Weights of a small transformer language model: 247M tokens.
Each number is 128 + 24 x the weight over the matrix's rms, rounded and kept within 0 to 255. Layers, rows and columns count from 0. Numbers have three digits each.

# gate: layer 2 MLP gate, 768x384, rms 0.0359, rows 71-110, columns 96-143
# up: layer 2 MLP up, 768x384, rms 0.0358, rows 71-110, columns 96-143
# down: layer 2 MLP down (transposed), 768x384, rms 0.0324, rows 71-110, columns 96-143
gate71:127136137165122057136125124137124135102085115136124119166127148112166075139101126163135143129132178142139105088128134120141142115102086104120156
up71:111133129133132147160164097155126152134149100089145141147151163117130106135156167105119167128146095121134133116122099172142113122112133151155143
down71:143168138103127169127146102175134115150132111102120102115100119153096126146140144113159105138125112135134136108091122118089131138203142122163102
gate72:122128132138153150114117130130130146159088149085170145160155132116124160138128137112159126123127096104118104085085122112136099124119136122149088
up72:150090093126133167162116131142134175139128127124126089147150128129140101106161146129106139134128120116130116122095126135151115137105108134108133
down72:176136131123143101109137150138097109128150149117131143126086135115122154147125108120133121138163163139096131134183117145091145111151117097122152
gate73:141169124136150155120142153127102155124136116137101099133146137113095084169096151106117112111100098160133108154142132174090096110083131116133104
up73:118123110106151129086147116156132147115107121124122100118137121129137126115125156100140110130077160161121114125128134134119085108135126145108144
down73:119101113138119115107171077151143094104110153109154139125145113142165140109139137129149131155118121119125145094137139113137132115134108149119124
gate74:140112137168119117095112149130148095100130166081151160132072116162135157109148087127132147102134168147129150078168143147135148088157114102124100
up74:116156136116125149159145101136163127121125141134110137116144138101140151138107114113150092119124133130133119149123121158092105121105176144137139
down74:134122133135150116114120142108152087109111173120196174143114143114136153166123075145071116111112194143137148089191118107162145107134128127102113
gate75:133130136110143126117112077091146128120145137146164140093120134120082118112130110116131161119117137143122107092122136151126116207106101154117126
up75:125111162136142143115151143136106123138115166113136123128117182120064120132184140118136104143132159126143144118107132154128142099163143117156134
down75:096126107114104144122148138133144137139121125108069102150082124096154150147131144159145124125120150115157147160107110133127097095166134153123133
gate76:098134156137116113141134125118155135139089143101134115138143112128179153141085113147124144131109137146120070100123123123152112157121078173128162
up76:137101128133107128112133105121119081098134140168115147087121101149159157171128080126142143135116121109111139135135166135137147124136135098115129
down76:155136140161102139122122116155160107132135145160133152123140112146121133119129072125117137141121134156143124114097165159152171095121122109159142
gate77:128135123123119146118119163103133142123171069157107137164095149119155169101107133141072106148101139134136138141174143150135147132103105093128091
up77:100129135104138109104082130139109132127171093173115144140087136102143164107141133156095122149081144089135130158158171111124131129075159108138113
down77:156111126135104107117123120124121122090133128147159121117116126125061112137113111197169126137130133081134123135130153127074135128097177122194144
gate78:142152104098105164162104177080161140158138065111161166156091121128158170087134109119146155124152156132122118134096118135049111122107158107116093
up78:153123109151141090156146099157118103063142197119068092104115177135087115173102140132128100135115130121097173127182102153186133126168112140118173
down78:113129134155140141137118159115130113142131113095139146128160174136096151093125130151096171164142172135122146140152092112147148084149162149170096
gate79:144111110121121135151146120133119166148147101106133140090159117159123126109108123112107164083143128149073122163125146180135097139121156131111095
up79:143117126149120135113125119092149125105065148166097135124095114092141106150141135093155133152132130133142134144112146115115170111140087110169165
down79:131140108121154145170149130115116165140100097135112141108105116118118116082129140104115186088129153143120173211120135146145113147135141109156116
gate80:119134139186112127145122152109157123135104142147130155099102164132147084158117112131149121108155164179147116094136117138136099124140103119158118
up80:148159128094125119141144129127108127113159119105125100150140078100056161091123117101105141114121071084082098143156117079098126110105123118086167
down80:145165116098126110119105115118094141105145122106103128147141110120104158125110129103137158122132087105094083137155112086112115137068127119098137
gate81:128124107123114164128146151106123107170123135120118116135146146116092155092105156143174136134119129128134090131122101076151110117154115126153140
up81:083140148121142141133134150147107129131090142128149128121166147132142108187147099123106131123135136162106094098145100133180152123107127176162150
down81:160132167115125082132115142097139153127130134174153210123116089147123143121144163134085121141103075130076143094139146112131180118114123170113117
gate82:111136065132122168094099104135107120130163092121103139125103126145164138096117134073153151095131181125149158105134094077089152174102142117119109
up82:117140135100146127130182097114109170160148120122163124119109105138116133172175110143129123134098147124152149129109102096138104127124136092196111
down82:116144142098119095195128129121119122146115137137127120097168170099119124091135127149139131125139100125094141137116151136169081165171145124108143
gate83:145162163125104178104132134126117141133131096144133140142116153126123113111112169140118115115144157106136161110154078121117090130110121127124124
up83:115075128136115110153118108122139112100089148121128071077104105162119126132131066118168155134123094147124098117069120156130112137132136141181120
down83:142121144111131152116135120101102148102116153139142150135104135139118125075118183152102120130121164146097152097131075164126130147172151118195112
gate84:134144128149130134132120124098162106122103143164129137143095110156149152129129097109145177103120131154144170133127099179130065119122121113141152
up84:125138145096128158119149123121150153131167100121124149156145097108081122132087137112075081139140108122129129172133196113129128158098138119123114
down84:117143129106151167087092137119151127157123102148101140151121129135120152107125126074091120143116147158151168152148160105154107124123116105117162
gate85:126125067132111157129101140151143089121167135145119143125140121151151105103080078124119144091130152120146177130136176127132151158174075111085129
up85:126072089142132141114088109162098154135107116126074096159113184079107107188149149136124150101119129114143148113113098136119147156142147091105143
down85:083081088137125163123083139143131173117119101135085129161121190105135108169121150119093137113094107150127166137103103131114143146154141095133116
gate86:107119136122134110116133117116118187177168088148094127141106146098101095098118182099111079130123145138125105148135138099112170099080136154101119
up86:144133105154124114138144115120120102131100139104099104146147155114090128118128096131180142116120141151185120176092139122166074144113132113185107
down86:127109146113173117085149076131128122153144112132111140177099134117114079074140160104071120114116113144101123139142138128139140132117121131141123
gate87:133194096110124150145157180133118167141144101132131124159118154088158160124117148120100171111143155129135111142109093184129088066163111156129123
up87:118145130110138129139163112158117111154096140129105173120162113149137153170123128097148122168144105128179088095129121122135078118151152116152126
down87:103172117164152086108096149113108120131114169171139169120078152084143136165120115119124135146080093096153114143157168149073164103147168139097175
gate88:136151100088103167098147125116159133095148126155092074109077168120155117137106102095135135086123132105096151126131151115060127210186132117106107
up88:150117090155146077150136122113111080120144130090103122165120151151103151101135130135163116156103137142142122161136153086164099138105161106113115
down88:151133104104099132109134133143113127098118165118122110162136154130084142110105119146175131129125155127165122142117123086088132124129166116170132
gate89:181131084130132132153106134111119137078120105130071113121102144161180149135104151162114162107108128127095136100115141159103157091149123105120128
up89:110172152109120116145095161125162131150151110106143118144106087084070145115086097080113111146126104130094122119096148076116123104096122113131109
down89:156126122151082128130092139104143127108106125134113148140111122150159137143137150128106160095112153133142142110153103162096157131162148113108131
gate90:108121128127126135127124133171124123156121113165131128137183148102095132147153134143165159135135109128159084137091150155157129105139145175124160
up90:142111121109121049129148111091148161156086186139124102132111117120136150111157153121135144113151160126155122149086141117142118132142120123112130
down90:106154134132137203139110153157109134103132082157126148144148144127092148163120114136106118117139115107115097097136116138107161144112125132152140
gate91:072160159120149109107130143114158114177141133121173117110124094125105141143133098131137144135075124112124110115120126130164126108128115192110122
up91:151129107132123149143095166108128111117116121137109147125108125130097159106112112122135129103119126133124108068128137144136137157127149073117153
down91:141153125115153172123157096092097140119133153126122147150112134145166109120123153135140140143126149137125148173127146115129093091152130111184114
gate92:151132124155100135121100140068162117114117088137106132116135111127127133123102126114099151108159165122112153148118134120113129140172148104079098
up92:142108147139122126137133132122132098133122159139109132138157115145155165137134112137096106121128147110106157127121176148115145140136139108075194
down92:130111176144136128140141142133099109120098203124141081127159123146131116139133131096148134090118108134124099130160170118163164124115106116114181
gate93:115132094174119150112147139160142127103127122175137138120135120141156091125122119125165146120136136172141090162133144110100156102150105128135166
up93:153212165117141141125126118117104116127150121081122148140125147106121138154099148112103134115137112138129087121160126132136116107079141154125115
down93:121214122158124160135114123133100140132143125144105152129106118130150132125110149141116139109123120148146073132153138118141144101096126141118108
gate94:120112132135129140106110145127100144117130129102169109126136158144094072105124141097103115069159165105120195133134108085106095115131125078145088
up94:152116158146137139099110140148104139127158087100175087127166145144162103106126146111099120079137183103144170147102151140142149122145097093122154
down94:127132139134167126112120140138134140123154116092126108136161123111174184158118130141118113132133107145125108138079161141156131149127092142152139
gate95:141141142134102120130165156109111150131137114144138144125156130137140110117122133153127133120149128116129122137141124159137142119124154159129133
up95:139128145129113134120164110123129164126146129137129138130170140139114092121114107082152139116138132125129112134125145152117145113119108122120107
down95:122122105159129136126126161109131130125137129122138122116125122148142139136123142189134147124120118107145143109158166158113138110118167107139136
gate96:160064094126140144119130129148130107096125142120114158129173142145171114146129112162144104092122120115158131112131148128111116158167161106130132
up96:149109112077123164100120152133120118131112103155154143109174139143140168099128144156120129129118131099150117095117134156123107176149186121124160
down96:082144121125163111172120128108111163136164085135135098118088148101113125098159144103101123152142139149129101143156127112120148093105094137135110
gate97:122136137133131140104156114109124135111140119112084081137115139123139116132082148128147102147143115131089133122121097097122159120098114098159131
up97:158171094155112131153128146158137114132122102144152177146121112116083093109135134152188145090161128131157084158112137138128122123177140140087174
down97:116144106122109136112142060121112129140120094138105134158153114078137118110137131131116129140130068114081125124117123108136133112121118129120175
gate98:110126131158117151156134154099120160146174069150115137120114138114119131092140156113111126116108173099120135119133126134099153096121133139126125
up98:132120145147123103146140125084095141111111133143149166105150134172115144118099082091124164094103093131128130126175161134124170131144122180134113
down98:146107108127137133096083144114113083128148119095150105134096140167144124068144125111106139148160178112176167148139113147119112067108163162089102
gate99:138125146156159103098116113170132113178095142091186164083167109121165129153126090150136127116102159161125130080144117179166108127124157125110133
up99:100143121142109112093133119123160133128112139131128114141136084100111141159161145124156157126141113081126144079163100084110132098110101092144135
down99:171112112126198135149108102132097107148116109111126117156096160133168097109100110148097200121119165157173121168107126173143098111126140137129104
gate100:132088107170154081099127079143095125129132163096155129139091151134170148134127131111126101109116111171124163118086144129161094079158075113136128
up100:137121135139124127114123145129156112136180149092150104147100169192128079099130158069134143104142146149139143141096105115098131146145091060121153
down100:097113146139139114130116129160124131115114125145134137122077121135138106098154160095114144121142091131112078110117114126152123119113117134152156
gate101:139143120133117110135189139111118141185136091083156156110111160136099081133116120125114109076146132139142112089117142120165105169162140132149116
up101:151119104119113108141090111127145149087128125170111121143092148104120135133108156125103142157129123125140111133119143119120138148130152139110115
down101:116141148119135125120159142126153164162144129113135108094095154153132107116108117129126089093130140144167128102111113151163123161128113140137091
gate102:144149153136110120145131104143126104118127152129121183142142084144081126096147103095128123126146118139124099160152161139117126132125115138145141
up102:110126113112110106152136156116154139115151115118105095133113134129146144104086155104105134086161103175126148133124159134127097127090111126108110
down102:134145155099119113133096121126143134122135135179104188148130108179103146062153136119105143132134097158141115174094168138141120118084132124079118
gate103:096150081130090153182122135164143139141097067111085098175162180098118108130103170153139108106134164124157128135122126123106126137107138131095149
up103:136129117130127123120145153100154099100133103140165147104037103116079112105128114097141148183154119159178088107100114149104143134146144060154140
down103:118108086139106152168103134151090135100114118125074111156179145111161140115100120151101123127143138105144095138131144125095152118156145130099133
gate104:133183114146127124121115137100153133110127081163065111137073136102103138157125111108087162119082091109095133136167153097108136117104123131145079
up104:060168124130145113137122127120115170131149101186092104138146166121109134183143192121104129152129143106190080101155164050158106077163097097125129
down104:144104167105141112166157107133121181111149129092139150095150093160088101083165100121133135132143141130169092093127132096173094193144132102072128
gate105:157144119146125130144113122124160107123153132124130120140093096139122115118100111128150132122124163162131154156138130087094132123144129112116102
up105:139133103108133133138101136119103115140131139098100098107095188140109134116135154148145135176118125116121130090132112121135121155118145136107122
down105:157140098105151147169108133134123104140134133098105099123073185158110120117133127143143144172122143122132139096111104137134106162108153129105114
gate106:120103141153109109128136157130157127128149147113161122085117129169095136153110102129125140123124177133164144124106121131134112114129109105144126
up106:103143165160120121106114144159101141159155107142148155083117123099082109151137087117108114113127127087123143127108107127137188121127125141100153
down106:109187108180170133105150164151087130138154139150124140132172107110159159113146115102126062117141112120166135129173154125134116144155093130172131
gate107:110115145142120104137110179094154157122146117132138132160095133091119118149129154112127130150183111149173100176152155125157133097115032149100101
up107:127139162153109151127098133149136133148176071149143126154133134083095132153141132107113114120167127153160106155110155139164149076079097179105121
down107:144121144156093124110122112114138101077138095161135133130139131091132140089141113120118083083150135187103126133148144091123095194136143128141113
gate108:102152102102111159139076123153124126085144124109134131172099064137131102087118132126107114155123115141118126121140125112143094155164121132159146
up108:107140125088131146141071129118106124122144095128107127164085100128111125084162117136109115138093130107136148125110117120133101146153144128168168
down108:160098139156120106121143119068144119141133098136104117107136144113117130142135123141150146103116129126145154151119149161103134103115135113130131
gate109:070109122161154109126135129143126126156113139098200136108134097145111140170151128083184106117119119124132083107125132125161114075156117134142090
up109:155144123129133050132152114116132123110110155134151097129147119096122104141149091130168095135114133134135152150150142172167173133162159116101096
down109:138127123122121171141131134146147119100147119162090093148109155160117121140091138159076159149160147125126102118126125140117138129105110153127149
gate110:142142079112104125134111137124121154126122101137125109117123082155096093098128114122109090113129158182121125130149126109113133124108138105119153
up110:105126082165134138154098136138119099127092148125128136161130123117121140106153115146145120142146130129151166100145140117086110153131157121104106
down110:128143102138126135164175131131119114130119117117110165127132124143092122126134125111115133135152094109140095121128135136114079140113161121147132